config.toml
num_hidden_layers = 11
hidden_size = 192
num_key_value_heads = 6
rope_theta = 10000.0
init = "normal"
init_std_down = 0.0
optimizer = "muon"
decay_fraction = 1.0
Each number is 200 + 20 x the weight over its row's rms, rounded and kept within 0 to 999. Layers, rows and columns count from 0. The size before them is the row's rms in percent of the matrix's.

# k: layer 3 attention key, 192x192, rms 0.0501, rows 160-191, columns 128-191
# q: layer 3 attention query, 192x192, rms 0.0476, rows 161-191, columns 128-191
# v: layer 3 attention value, 192x192, rms 0.0368, rows 160-180, columns 128-191
# o: layer 3 attention output (transposed), 192x192, rms 0.121, rows 160-180, columns 128-191
k160,100,202,228,232,163,155,211,199,163,169,231,212,225,210,227,185,181,207,199,201,190,214,239,211,209,204,195,192,233,194,208,178,218,166,190,199,183,210,187,198,205,188,182,233,195,173,172,231,201,194,200,191,199,206,195,176,196,200,209,201,194,208,205,179,212
q161,133,181,166,153,224,201,202,196,212,253,169,180,203,199,198,216,198,202,194,207,214,173,197,200,198,218,220,186,201,219,224,220,170,217,199,210,210,197,193,197,198,226,216,202,215,223,228,180,208,186,176,202,184,221,204,235,191,192,190,227,193,168,214,210,210
k161,109,163,190,203,239,204,216,160,210,216,169,192,180,206,197,214,186,207,198,164,194,180,207,176,162,200,189,215,205,234,204,211,192,240,224,240,226,170,206,195,173,204,188,202,192,215,225,176,232,186,206,215,188,201,200,223,186,228,237,229,214,165,194,210,201
q162,089,173,201,194,196,214,218,215,204,195,161,193,185,181,218,197,192,214,191,204,175,167,213,198,169,217,204,228,205,229,190,225,181,195,214,221,154,183,204,207,165,205,204,192,213,181,245,199,214,157,178,208,185,204,200,206,203,218,193,226,214,201,217,185,193
k162,097,204,170,200,230,224,177,197,248,201,181,244,176,214,201,204,173,223,181,185,208,206,199,191,195,224,192,240,219,194,175,180,174,182,225,192,196,216,215,173,180,203,207,170,199,193,210,160,229,163,194,187,205,197,233,206,190,212,223,220,203,202,212,211,216
q163,101,193,236,179,203,192,221,219,178,202,173,201,221,204,175,204,188,221,188,215,228,159,197,192,210,199,206,196,192,200,224,204,204,196,179,221,181,205,187,226,225,197,208,247,205,206,211,211,183,246,210,210,191,188,166,188,173,206,202,207,235,219,199,215,194
k163,098,194,220,231,231,173,229,144,212,204,181,228,209,237,200,195,227,238,192,155,188,178,239,179,142,213,200,184,195,205,208,178,193,187,221,200,186,189,221,230,181,233,207,203,195,184,228,188,238,160,188,189,169,202,178,194,216,226,218,206,231,186,215,231,162
q164,086,175,196,200,198,221,215,206,199,173,231,208,229,194,249,185,230,183,192,169,207,208,205,213,200,214,209,227,208,219,167,215,187,203,193,239,196,224,196,247,203,195,143,179,203,203,183,210,213,209,194,178,234,228,262,219,155,202,175,174,203,193,216,205,236
k164,089,228,176,185,149,250,188,175,231,200,201,178,171,194,188,226,209,193,196,209,194,209,163,194,214,205,152,201,218,201,205,183,201,220,193,155,216,194,221,176,190,181,236,191,221,186,170,225,202,200,193,207,200,195,197,210,186,208,182,187,182,191,192,202,196
q165,085,238,191,171,194,201,189,223,220,241,173,202,179,223,222,189,190,181,201,178,181,169,203,209,146,229,222,184,200,211,169,195,220,202,222,193,180,226,209,206,212,205,217,153,178,215,203,144,219,206,167,181,187,219,196,221,176,204,218,211,194,164,206,193,205
k165,100,151,190,155,212,170,203,208,207,185,191,199,207,205,191,223,200,214,181,179,206,206,202,189,195,196,213,189,205,191,229,203,236,209,193,205,193,204,205,214,190,213,177,223,204,205,215,171,213,190,160,174,215,210,215,246,157,229,210,216,194,199,209,219,195
q166,098,253,222,210,188,206,174,225,188,160,249,222,186,230,215,197,185,197,197,206,182,227,204,182,212,170,177,196,211,179,175,217,189,233,186,202,194,205,194,191,214,224,186,214,193,220,200,216,183,211,214,210,244,215,215,177,197,231,198,177,205,200,199,175,186
k166,100,207,209,237,216,193,227,239,221,172,189,179,194,165,217,176,218,182,218,252,195,213,201,207,181,227,190,192,187,182,182,199,222,236,217,204,208,170,188,206,191,215,215,223,206,233,193,209,198,209,197,208,209,194,196,184,201,157,168,218,229,225,216,189,179
q167,087,195,227,186,197,218,205,182,188,204,169,191,224,187,208,170,165,173,187,193,211,177,185,193,191,231,178,185,243,192,214,188,229,214,202,198,201,242,225,201,191,199,238,200,218,192,205,246,205,183,197,202,224,215,201,219,206,196,205,228,193,196,243,193,171
k167,105,168,200,151,220,201,217,217,206,184,216,200,209,230,216,182,209,212,216,172,183,191,164,179,197,196,204,181,205,200,177,215,176,226,238,224,179,207,209,193,216,212,183,218,204,226,210,195,203,198,215,232,238,186,208,254,212,219,202,189,232,151,183,167,235
q168,096,187,204,202,221,173,206,195,146,235,199,201,217,169,204,177,198,201,207,205,184,202,238,207,242,217,208,235,219,196,216,188,255,197,184,223,228,196,202,238,188,216,206,164,206,176,210,228,221,200,173,172,187,205,236,204,195,212,194,231,182,251,220,212,222
k168,093,218,212,212,175,190,207,168,226,220,198,161,162,188,215,215,209,197,199,202,185,191,208,244,213,204,213,199,170,182,207,225,196,173,206,182,199,204,194,197,208,168,212,153,223,221,191,161,214,211,176,181,182,195,164,179,221,181,193,248,189,239,199,182,214
q169,090,225,200,172,237,196,235,187,229,162,197,183,182,172,227,177,186,188,197,190,204,212,222,203,198,204,228,219,194,210,189,144,191,217,223,185,189,213,173,196,207,208,259,204,217,204,218,170,230,197,188,197,163,202,203,212,220,225,243,216,191,230,204,191,228
k169,101,190,200,186,220,216,199,204,191,196,187,182,197,189,209,206,169,224,169,206,140,190,209,199,194,227,163,193,185,160,209,201,215,177,209,195,163,184,184,220,183,202,195,179,220,216,220,182,179,196,170,219,208,210,192,220,192,190,176,211,236,206,175,218,188
q170,098,223,213,231,196,209,222,192,185,187,223,202,203,210,215,207,190,204,183,209,192,196,192,180,226,175,202,211,173,187,199,188,206,171,187,234,240,173,186,189,192,190,226,205,206,193,149,204,186,210,217,209,203,220,183,157,217,202,216,203,205,221,196,157,186
k170,093,224,188,242,197,193,202,261,200,210,233,191,213,178,198,185,210,202,209,227,145,240,175,170,220,219,189,198,184,253,222,192,182,204,228,204,243,167,186,187,178,191,192,190,188,199,179,248,180,205,196,188,159,166,206,212,167,169,206,212,237,222,171,194,180
q171,084,195,188,162,177,154,217,184,204,215,226,153,198,217,184,166,212,201,197,185,197,216,169,209,215,181,267,198,163,192,196,198,228,203,183,173,205,215,235,201,193,225,205,197,166,192,195,215,195,208,174,229,187,204,176,154,196,156,202,157,190,179,210,185,197
k171,088,201,138,172,191,204,213,173,219,187,201,190,195,216,202,195,181,186,231,167,185,205,190,163,185,212,181,164,188,190,235,183,244,205,189,193,216,193,196,202,190,177,193,187,247,193,204,182,187,228,204,219,188,196,167,233,175,248,216,211,185,197,216,235,215
q172,094,192,190,207,181,215,188,205,189,186,155,176,214,191,166,226,179,208,231,203,214,235,226,184,205,227,217,171,187,217,227,223,187,190,215,230,193,176,212,215,201,184,214,198,222,200,232,199,208,203,191,207,204,198,188,203,209,184,187,224,203,192,204,242,176
k172,085,185,196,170,195,178,211,200,202,194,203,192,211,227,199,175,195,180,177,172,214,196,144,188,191,220,217,185,182,194,217,198,182,200,188,230,194,202,243,222,183,188,198,206,175,194,192,205,232,199,165,225,173,186,220,228,205,192,175,236,199,205,218,204,223
q173,085,170,207,170,212,197,196,192,197,168,196,217,231,210,190,222,185,219,188,201,216,214,206,206,182,209,230,177,196,197,198,215,220,247,182,176,260,219,172,210,192,200,199,201,169,231,191,196,225,226,198,186,170,189,193,217,203,161,221,232,211,218,201,211,216
k173,102,245,224,195,170,179,181,218,203,203,211,192,213,208,194,204,221,192,194,225,227,206,222,200,218,187,238,193,185,188,203,220,197,201,191,194,191,222,142,197,197,208,198,208,210,192,190,204,172,186,219,202,178,197,204,168,208,199,178,195,224,171,171,184,205
q174,101,201,191,230,162,168,189,212,227,232,183,182,212,185,199,180,196,152,205,201,212,164,203,231,219,200,226,219,179,209,194,203,191,226,199,194,221,185,203,236,168,198,229,202,193,224,212,234,199,194,192,202,183,202,188,199,181,195,220,214,229,225,211,160,198
k174,095,205,152,173,179,243,202,192,204,160,201,194,212,191,188,228,202,202,217,195,195,187,217,191,223,191,198,208,174,213,198,189,185,237,208,188,222,186,208,179,199,207,201,207,209,199,216,197,197,214,212,226,228,182,195,175,186,215,206,212,247,212,198,208,205
q175,094,210,188,175,228,220,193,201,192,230,187,223,180,218,222,203,184,239,191,231,233,205,202,180,211,240,208,195,178,194,196,185,237,232,231,216,186,169,192,189,192,183,239,172,190,214,226,179,190,224,194,175,236,194,204,187,209,194,186,188,198,183,195,228,183
k175,097,149,194,161,210,222,190,186,190,179,205,230,190,217,209,221,206,193,224,175,220,208,217,221,156,209,174,206,187,211,224,209,187,208,220,185,168,195,215,193,190,205,190,204,176,221,203,208,239,212,190,213,194,222,214,245,217,223,197,220,211,179,199,235,195
q176,112,164,192,159,234,189,197,145,209,213,169,197,233,221,205,222,187,192,193,198,221,159,221,196,169,223,211,177,234,216,195,236,183,196,228,191,186,211,194,189,206,213,200,196,203,187,223,180,229,214,188,223,151,207,195,209,174,210,203,203,183,175,204,224,214
k176,083,177,188,173,203,235,220,193,191,192,208,218,193,231,218,178,190,191,186,190,161,210,223,193,247,196,211,197,190,185,218,161,205,193,211,199,214,162,220,199,171,196,215,190,187,197,220,210,200,234,204,178,200,186,215,204,168,188,235,216,185,200,216,193,219
q177,084,210,191,205,268,231,172,181,222,249,233,200,199,205,229,213,239,203,186,226,214,173,219,216,192,186,234,191,174,173,171,180,169,203,207,179,210,164,216,174,227,195,208,207,231,206,207,189,194,207,209,200,183,236,216,174,169,186,191,178,229,209,171,204,208
k177,138,226,225,227,164,194,195,225,176,177,226,193,215,216,177,192,210,204,207,248,211,222,193,229,225,211,177,213,180,185,197,220,198,216,207,196,197,189,159,206,198,204,210,198,191,175,168,230,169,225,218,202,209,179,218,166,218,192,203,185,178,205,205,166,194
q178,098,214,214,234,190,195,213,192,207,211,204,216,213,202,203,205,207,181,188,191,196,189,186,178,178,203,234,211,187,219,211,189,211,222,235,223,228,159,233,189,178,182,225,207,240,206,202,172,203,194,217,182,180,186,187,178,184,162,177,248,201,220,177,215,214
k178,090,201,163,158,201,199,212,181,215,186,193,182,203,203,195,192,202,193,198,171,185,204,209,189,207,199,154,162,229,242,198,191,180,192,162,201,206,183,171,164,219,207,185,200,168,210,209,198,248,215,209,225,214,189,214,179,156,221,232,189,218,161,201,228,196
q179,099,222,213,184,235,192,175,206,210,193,183,221,206,213,191,226,235,204,208,208,217,208,154,220,181,206,182,207,214,202,185,165,209,227,181,186,211,232,182,207,183,163,228,186,174,212,211,190,207,219,177,202,190,206,206,232,183,193,192,200,213,158,207,158,163
k179,088,230,199,223,155,187,211,192,151,200,204,177,213,180,200,204,187,200,194,213,199,203,186,225,157,162,216,202,209,180,240,195,218,185,213,163,205,203,182,194,208,227,161,232,182,200,176,228,200,205,207,231,193,192,230,202,237,208,203,200,227,199,205,208,206
q180,102,247,183,221,219,200,203,198,198,184,212,196,179,187,202,183,188,163,220,196,172,175,195,203,218,199,190,206,213,190,173,199,201,218,214,222,228,235,211,206,229,180,192,211,187,219,157,232,195,197,166,180,200,217,225,158,223,249,183,185,233,200,167,221,185
k180,098,149,222,189,196,192,180,201,228,209,182,232,177,231,187,189,224,183,195,189,200,204,202,185,233,192,197,192,179,204,183,196,219,157,196,187,203,195,209,177,202,207,214,158,181,206,220,184,160,251,196,194,191,211,189,222,213,197,211,180,228,188,206,194,212
q181,092,208,202,207,207,171,214,215,196,175,216,239,192,198,199,250,196,217,210,194,173,149,187,193,198,175,179,220,226,164,234,167,213,192,194,167,250,190,193,189,214,193,156,241,211,183,205,222,214,186,206,197,204,190,184,197,179,213,190,193,180,204,218,228,197
k181,094,170,212,179,212,207,165,181,227,186,155,190,174,205,193,208,168,206,212,168,197,211,206,212,187,175,208,204,191,226,217,210,154,197,211,195,205,191,182,189,183,236,237,211,167,237,208,196,237,197,214,199,204,185,184,215,206,213,183,185,183,212,237,214,194
q182,098,198,219,206,196,198,218,208,190,237,224,191,192,203,205,197,172,207,189,185,217,215,199,203,221,228,213,219,202,177,163,218,210,218,239,203,249,213,169,184,189,225,160,207,175,192,185,227,177,220,253,207,179,218,249,216,224,211,235,214,181,200,192,214,198
k182,096,192,199,212,195,209,218,167,197,196,199,183,221,183,201,192,183,180,191,184,163,210,225,224,209,200,220,178,186,204,189,206,209,181,184,177,219,216,229,213,208,231,213,223,223,224,202,216,223,206,155,183,173,208,198,222,187,206,186,175,195,215,169,166,214
q183,096,193,233,207,185,212,191,211,180,195,211,186,210,210,197,255,223,194,226,215,225,198,190,221,209,194,168,223,208,209,232,218,203,197,236,187,186,192,168,190,186,218,211,174,208,206,222,214,210,217,193,203,152,189,178,155,228,212,213,198,226,216,196,208,212
k183,097,169,217,163,155,196,228,216,191,222,200,214,198,222,181,198,186,268,191,207,172,196,175,192,185,171,203,229,199,236,221,205,234,226,213,199,190,192,186,214,175,200,205,191,178,196,188,154,205,182,188,197,188,162,173,172,192,201,166,211,214,212,187,191,214
q184,093,201,192,228,171,178,199,243,200,196,201,199,240,170,195,171,187,166,188,214,171,215,201,203,199,198,209,191,213,189,220,191,199,201,184,203,156,169,176,172,191,195,170,185,176,237,179,233,184,201,199,188,212,174,213,193,200,217,170,170,186,217,195,156,199
k184,093,185,179,174,200,166,216,183,219,210,194,197,132,229,191,207,223,234,186,176,188,175,191,161,209,223,194,169,172,190,232,232,189,221,201,231,210,199,206,211,185,192,201,226,190,187,202,194,227,198,181,199,176,194,208,221,219,205,225,202,217,187,178,220,239
q185,106,220,220,241,159,192,191,217,185,205,210,189,220,185,209,209,202,232,198,211,201,188,194,180,216,171,211,206,207,164,212,188,231,184,178,200,231,207,220,193,201,207,187,234,215,219,185,189,188,208,218,169,143,203,231,200,200,206,194,216,163,210,181,158,191
k185,116,182,203,177,233,220,225,197,199,206,143,184,180,205,201,219,186,200,204,214,215,220,233,202,169,206,204,227,167,208,199,191,187,215,223,224,239,194,189,214,192,232,209,180,196,188,243,185,216,173,197,218,202,215,213,228,189,214,207,213,202,172,186,227,199
q186,093,197,189,219,239,212,197,197,198,203,230,210,236,207,220,196,226,193,185,155,181,204,247,214,209,224,202,219,206,187,176,212,197,212,204,157,185,226,214,217,226,201,217,220,171,184,178,214,213,178,218,196,216,165,208,197,222,192,222,195,188,180,188,200,208
k186,094,208,194,176,235,215,202,190,185,203,193,223,218,225,202,180,181,176,185,180,190,188,208,202,181,206,245,176,217,214,200,232,204,197,197,196,174,164,248,198,191,185,209,192,225,222,220,218,214,241,194,212,190,223,210,195,171,212,221,222,201,199,230,222,212
q187,092,236,205,211,187,191,194,200,228,190,236,209,192,198,195,229,223,195,135,220,168,208,201,217,227,178,177,179,196,212,194,211,198,211,191,157,211,164,254,212,214,196,172,216,207,186,184,207,211,211,225,177,195,202,185,189,200,200,233,180,215,225,213,199,215
k187,091,200,188,182,207,241,207,217,184,223,226,231,188,193,201,219,157,190,187,180,198,170,242,180,174,200,177,192,199,207,240,189,179,186,187,224,197,205,178,208,188,220,222,237,183,228,227,153,240,205,193,210,211,204,189,182,177,167,174,206,167,213,217,189,205
q188,098,183,176,241,216,188,166,232,170,173,212,197,191,184,188,194,220,239,222,194,201,214,225,205,187,196,200,199,210,219,172,177,191,173,187,190,205,216,184,174,188,204,182,193,216,196,212,229,219,201,251,199,173,206,200,206,210,186,148,198,144,216,201,199,221
k188,092,217,209,186,186,176,194,218,213,216,184,169,168,223,223,168,194,186,200,199,191,194,203,199,196,209,186,232,193,224,234,178,233,221,203,223,197,173,214,232,201,209,216,223,180,196,186,207,207,216,192,213,198,213,202,211,209,223,156,164,200,240,162,229,233
q189,104,228,204,187,193,202,204,192,222,215,215,186,174,166,230,191,196,226,192,176,153,211,193,207,186,212,174,188,163,191,207,169,158,221,208,202,192,196,197,227,185,184,199,218,170,193,212,196,211,217,232,205,160,159,237,201,198,208,212,182,226,198,191,194,185
k189,096,211,214,231,212,210,203,203,207,224,209,215,210,220,191,217,186,212,215,211,246,173,230,215,184,208,184,232,215,184,162,211,225,201,217,219,223,222,223,177,229,199,168,194,180,209,187,209,194,208,154,188,203,227,239,169,223,198,210,195,184,162,202,174,196
q190,093,210,173,201,174,199,198,205,196,209,205,184,196,219,204,209,196,167,222,168,206,209,211,199,198,228,202,215,208,192,205,168,226,178,206,212,170,175,209,194,188,231,169,214,192,223,228,187,198,191,202,169,220,159,192,259,222,211,205,217,206,203,172,198,230
k190,093,223,204,232,172,235,213,227,197,204,206,184,191,181,213,221,207,196,232,239,203,196,212,200,198,196,194,187,216,220,178,215,176,190,229,202,240,210,170,194,208,190,236,204,205,193,194,226,232,236,217,223,188,190,210,156,189,193,195,188,192,249,197,216,174
q191,094,218,199,198,169,190,176,199,245,178,212,205,217,190,210,207,217,169,162,199,201,206,232,209,185,215,214,225,180,170,211,231,200,170,183,225,191,211,190,195,190,212,210,197,209,206,212,181,204,186,218,176,193,180,210,225,244,221,224,204,165,192,217,197,196
k191,090,184,230,223,197,226,217,201,223,242,185,179,190,199,182,180,199,219,187,182,213,174,168,201,196,213,225,214,179,215,226,197,234,161,194,209,173,198,198,193,249,202,192,194,183,206,197,188,188,205,186,201,207,190,197,203,149,196,200,211,204,173,168,194,214
v160,103,191,202,200,190,184,217,207,159,181,194,215,174,194,167,213,167,164,184,222,203,200,174,190,172,190,193,186,162,243,215,250,192,181,202,203,240,206,192,201,240,224,210,194,203,227,205,191,209,186,221,243,199,199,189,212,191,194,229,215,193,200,206,202,219
o160,106,238,186,206,184,208,229,182,246,171,170,231,222,166,224,192,211,196,210,184,203,168,200,232,184,178,224,230,241,207,200,210,181,177,215,194,210,202,219,184,190,183,201,206,203,209,204,176,209,177,192,207,201,206,205,205,193,213,211,205,203,245,202,183,192
v161,102,200,188,167,209,202,195,215,216,203,209,182,227,227,218,193,189,187,226,215,186,193,238,207,202,205,197,203,175,195,227,213,186,217,193,194,210,205,169,204,184,227,209,231,183,187,194,186,221,221,236,216,182,189,203,195,192,182,243,200,138,213,215,231,194
o161,101,216,234,192,188,175,189,223,209,214,210,198,211,228,175,173,192,209,200,163,212,196,201,209,233,216,190,174,179,186,149,193,195,196,160,182,220,184,201,187,228,189,179,207,202,183,238,216,189,205,185,185,203,180,189,244,201,222,184,187,245,222,200,190,212
v162,100,246,190,181,193,224,213,209,206,184,209,158,186,190,194,202,204,220,201,186,194,203,211,166,210,217,157,235,222,203,235,190,204,196,225,224,201,196,206,217,210,206,222,125,213,227,189,191,184,196,198,176,191,201,172,207,211,211,212,168,165,215,211,206,175
o162,108,205,223,194,208,199,154,176,204,211,219,185,193,209,157,180,210,204,202,212,172,199,220,245,196,189,185,176,201,166,203,219,194,194,226,167,226,208,160,234,185,164,191,196,226,204,227,187,188,180,217,193,202,161,193,181,221,194,222,232,213,216,177,207,208
v163,102,223,210,193,185,185,214,252,201,224,227,227,201,189,218,184,183,197,203,216,197,174,182,207,203,184,222,219,190,213,175,181,157,168,188,177,185,190,192,199,224,161,209,181,196,178,253,210,172,195,193,211,216,206,231,211,163,194,185,186,175,179,196,237,196
o163,109,220,196,210,163,196,217,187,225,188,181,189,211,189,171,193,219,194,180,170,163,193,209,218,182,209,195,219,196,206,178,220,207,220,226,256,207,180,211,202,174,205,205,215,209,199,194,216,194,169,156,167,206,184,223,214,214,183,189,203,216,210,216,195,192
v164,094,238,217,190,172,225,228,164,194,173,173,185,192,228,215,194,184,198,158,221,179,183,200,190,206,204,200,209,188,224,207,169,189,207,182,183,179,196,199,226,199,211,166,213,255,223,206,224,212,153,186,180,204,204,254,211,169,221,183,161,226,241,166,198,216
o164,101,181,198,215,176,206,183,209,182,232,218,229,196,161,232,198,193,210,199,201,203,237,218,216,178,178,204,162,178,194,240,238,216,254,219,218,188,209,213,189,222,200,225,178,207,187,205,233,179,204,180,196,171,209,226,175,188,221,205,185,220,190,232,196,171
v165,104,227,206,184,225,197,208,180,192,223,208,225,208,176,186,190,170,192,189,193,188,202,213,184,205,206,217,190,184,215,218,176,213,175,233,172,206,206,177,187,206,217,185,165,209,206,220,185,183,211,206,212,153,241,221,201,203,207,213,215,218,229,188,233,201
o165,105,179,208,209,193,201,251,184,210,191,166,209,212,175,233,204,208,192,206,218,206,213,180,207,192,232,186,198,196,166,231,204,215,220,195,215,170,206,194,192,210,171,222,238,205,186,191,227,208,164,227,222,219,197,196,192,190,197,203,216,188,213,204,222,216
v166,102,198,221,208,161,217,211,210,170,182,189,214,211,199,219,160,212,188,180,161,198,143,167,213,191,185,179,199,190,205,200,214,199,211,187,199,213,201,199,167,190,190,214,187,217,186,188,146,188,207,198,185,226,209,174,210,202,183,180,190,212,203,203,208,187
o166,106,197,171,179,209,189,199,174,196,216,210,196,206,189,203,184,217,209,207,207,202,183,173,211,207,203,178,220,185,207,203,212,202,227,214,200,203,192,195,218,196,161,198,182,201,202,216,205,174,221,174,221,194,190,203,191,177,232,192,181,190,194,176,169,194
v167,100,172,173,166,196,180,230,198,213,217,209,197,201,180,221,197,173,220,232,209,212,200,244,218,203,194,210,186,182,198,229,205,203,200,191,217,196,215,192,164,195,145,228,173,219,198,209,200,197,226,202,178,198,189,224,221,201,212,189,200,210,176,223,199,220
o167,103,223,209,236,171,206,215,210,184,222,183,180,202,189,163,235,223,219,183,179,170,238,213,230,239,201,195,179,204,214,193,172,211,186,215,176,165,197,244,182,187,196,198,224,241,181,201,218,208,199,189,176,205,180,187,199,188,165,229,192,209,213,184,208,200
v168,105,207,185,211,192,181,210,201,176,208,201,213,170,204,202,221,150,194,250,223,201,195,229,193,210,155,184,194,205,212,203,209,205,211,207,203,168,201,146,221,225,186,207,166,220,238,213,199,193,180,207,197,187,209,190,199,167,159,232,173,218,200,189,168,216
o168,111,201,224,210,173,226,198,202,231,220,183,204,206,186,188,180,222,182,166,220,198,230,209,202,227,218,207,204,213,206,211,228,213,198,185,191,173,194,216,150,181,220,192,209,142,191,176,185,193,218,198,211,229,185,201,187,204,199,184,196,203,215,177,210,207
v169,103,208,210,171,212,191,203,210,200,207,235,237,182,209,200,214,223,199,207,214,221,183,195,159,166,186,217,178,227,205,210,213,214,187,180,173,216,219,205,223,186,212,236,199,201,212,150,217,194,210,197,180,179,198,227,235,178,210,209,181,210,202,208,221,224
o169,107,207,204,206,197,192,187,187,224,190,201,178,190,211,222,189,201,206,199,170,194,248,200,235,197,213,220,181,144,200,200,205,212,216,195,183,209,228,207,204,199,183,196,182,145,219,209,203,172,190,248,213,234,184,216,202,162,216,230,221,207,254,235,183,212
v170,099,207,204,198,192,219,187,197,204,203,217,182,213,189,183,178,219,230,213,213,150,220,200,222,175,191,188,199,210,230,203,212,230,213,197,178,193,208,205,174,195,219,215,212,220,200,198,188,251,183,202,224,182,232,203,208,209,188,190,148,214,207,199,197,196
o170,108,203,181,214,202,166,188,190,215,200,187,199,233,197,236,195,185,185,194,247,179,218,249,213,217,211,214,194,196,244,206,222,168,185,212,204,218,201,206,186,198,159,213,211,216,218,207,209,196,204,223,184,182,220,172,186,173,192,183,205,223,206,209,210,214
v171,106,195,183,202,170,201,209,208,183,180,211,233,225,161,194,223,192,198,221,196,178,193,180,180,212,214,199,205,198,215,189,174,254,217,238,240,207,189,163,205,203,196,213,207,186,170,168,183,215,229,201,229,206,212,179,217,191,185,187,221,261,212,212,169,176
o171,114,165,210,174,188,181,179,201,212,229,179,194,181,187,170,178,191,176,202,168,201,175,177,198,203,205,160,216,192,207,175,222,189,195,176,177,229,181,209,231,212,182,223,223,232,214,215,168,186,198,209,227,192,179,242,147,196,249,215,205,192,191,195,200,208
v172,106,249,163,192,199,167,207,203,181,189,180,205,204,184,222,203,175,216,192,184,174,168,217,179,197,157,207,194,180,199,166,189,204,237,193,170,163,198,192,204,217,205,185,197,203,197,165,185,189,229,231,207,201,203,199,195,217,190,213,175,145,202,195,221,202
o172,107,174,232,205,219,198,225,224,236,199,213,194,184,216,185,206,194,235,184,210,189,225,193,179,213,189,188,177,215,206,196,209,201,179,209,217,196,232,163,206,213,206,199,213,189,180,192,234,209,200,189,197,223,215,215,182,213,245,179,227,221,187,193,153,203
v173,098,169,187,185,184,185,196,229,167,169,199,198,222,226,191,176,233,203,192,201,199,204,208,214,200,211,165,238,199,174,201,231,216,223,186,231,192,254,214,239,210,216,233,217,159,207,194,210,176,196,204,210,191,211,188,190,174,189,206,203,191,161,227,229,190
o173,105,202,204,192,202,197,206,183,233,206,227,231,216,208,210,205,217,223,190,196,215,204,228,231,206,240,235,212,189,241,178,186,182,190,185,206,221,195,226,166,202,224,156,214,195,161,219,183,209,177,247,208,190,211,232,214,189,206,203,207,204,221,216,178,172
v174,102,198,214,218,198,176,203,194,195,195,224,239,232,203,179,175,209,199,187,199,180,231,199,189,223,235,179,178,238,213,211,209,191,171,216,179,197,198,183,221,225,183,215,206,223,188,196,202,179,188,166,179,193,234,226,175,220,206,204,181,222,219,231,181,198
o174,101,196,207,169,207,220,224,201,183,182,176,224,190,179,201,185,205,176,159,189,220,176,233,208,207,224,220,156,186,196,204,174,179,200,196,178,194,195,191,173,209,225,200,193,207,239,202,182,187,202,174,167,221,187,203,201,187,203,180,198,188,179,201,178,201
v175,107,158,197,203,200,194,184,170,181,148,189,220,199,197,196,194,206,162,201,224,193,181,193,178,208,194,144,165,187,199,244,217,186,196,216,184,171,221,192,218,172,217,199,227,210,218,215,184,180,226,181,194,217,182,170,199,202,225,183,192,168,221,230,207,185
o175,111,252,208,212,209,189,205,221,192,235,190,176,200,212,212,212,207,216,225,172,228,231,163,235,197,187,210,225,192,179,206,198,172,190,212,192,236,180,182,250,201,208,198,202,195,172,168,215,194,200,185,198,185,215,186,220,199,209,184,211,209,183,210,177,177
v176,102,208,209,214,198,221,200,170,206,206,199,237,194,195,219,191,182,208,197,236,222,197,208,226,201,209,222,194,220,239,202,210,274,195,214,187,220,218,218,158,194,176,194,153,205,211,185,205,205,193,199,189,179,221,226,199,194,242,188,176,167,192,164,224,172
o176,110,226,205,191,178,204,188,212,206,159,198,167,170,209,195,197,220,188,200,177,164,207,195,180,202,163,201,195,181,207,246,208,235,207,196,215,192,197,218,198,200,191,217,215,197,182,227,220,225,205,132,227,210,205,188,187,187,217,220,224,240,188,212,210,185
v177,102,189,178,203,182,244,184,208,187,166,173,202,192,157,231,210,172,181,200,223,156,172,225,156,200,189,231,170,238,191,199,195,183,166,213,198,196,170,186,204,196,214,208,206,194,211,190,204,236,214,204,183,158,167,194,207,199,207,203,223,171,161,215,210,217
o177,108,215,228,194,221,194,168,190,202,191,197,211,183,213,178,202,198,186,213,226,208,224,218,204,174,207,197,190,195,225,192,200,201,200,217,205,198,193,167,190,210,201,213,173,189,206,180,196,218,212,187,198,241,193,226,190,207,241,195,235,198,200,212,162,198
v178,112,191,167,212,171,202,170,210,216,164,218,172,183,200,218,218,205,204,187,174,169,197,201,183,199,226,192,195,218,210,224,193,191,186,173,209,178,215,196,189,183,226,195,185,199,192,221,207,207,215,191,174,207,198,188,209,239,178,230,164,215,227,216,191,197
o178,116,218,193,212,193,161,189,182,205,194,197,180,189,201,186,173,227,201,218,228,197,207,198,191,186,195,223,196,199,183,187,207,174,205,229,158,218,202,233,219,218,220,204,206,190,216,200,185,235,218,225,199,186,227,185,225,206,214,207,221,191,184,163,190,240
v179,098,200,227,210,186,215,219,184,190,179,187,221,214,175,215,247,181,199,214,254,182,203,205,258,195,194,204,194,206,179,223,191,181,208,158,168,171,214,221,229,178,204,196,171,203,212,182,175,203,212,228,205,220,191,186,168,199,215,178,212,199,199,195,196,221
o179,100,207,215,202,204,213,171,200,231,194,195,173,200,206,202,218,163,237,182,191,216,200,216,177,211,186,198,185,218,205,223,212,183,195,217,212,214,194,194,208,176,164,223,226,179,199,198,234,198,205,170,197,243,177,223,201,220,184,212,156,180,212,213,189,220
v180,103,172,206,191,184,222,207,172,174,198,219,210,213,183,213,188,186,235,175,217,179,219,202,195,215,178,207,197,169,187,222,195,226,231,184,185,240,188,192,209,195,244,169,185,243,196,238,194,207,171,190,207,214,217,202,209,207,202,205,183,199,191,185,202,233
o180,101,212,190,212,222,165,217,200,164,168,197,191,233,212,189,226,232,216,212,221,187,214,211,193,188,212,205,206,193,198,208,174,230,168,197,223,189,220,212,209,219,221,222,194,199,220,199,215,187,196,193,216,191,231,182,212,216,191,192,208,250,196,216,208,221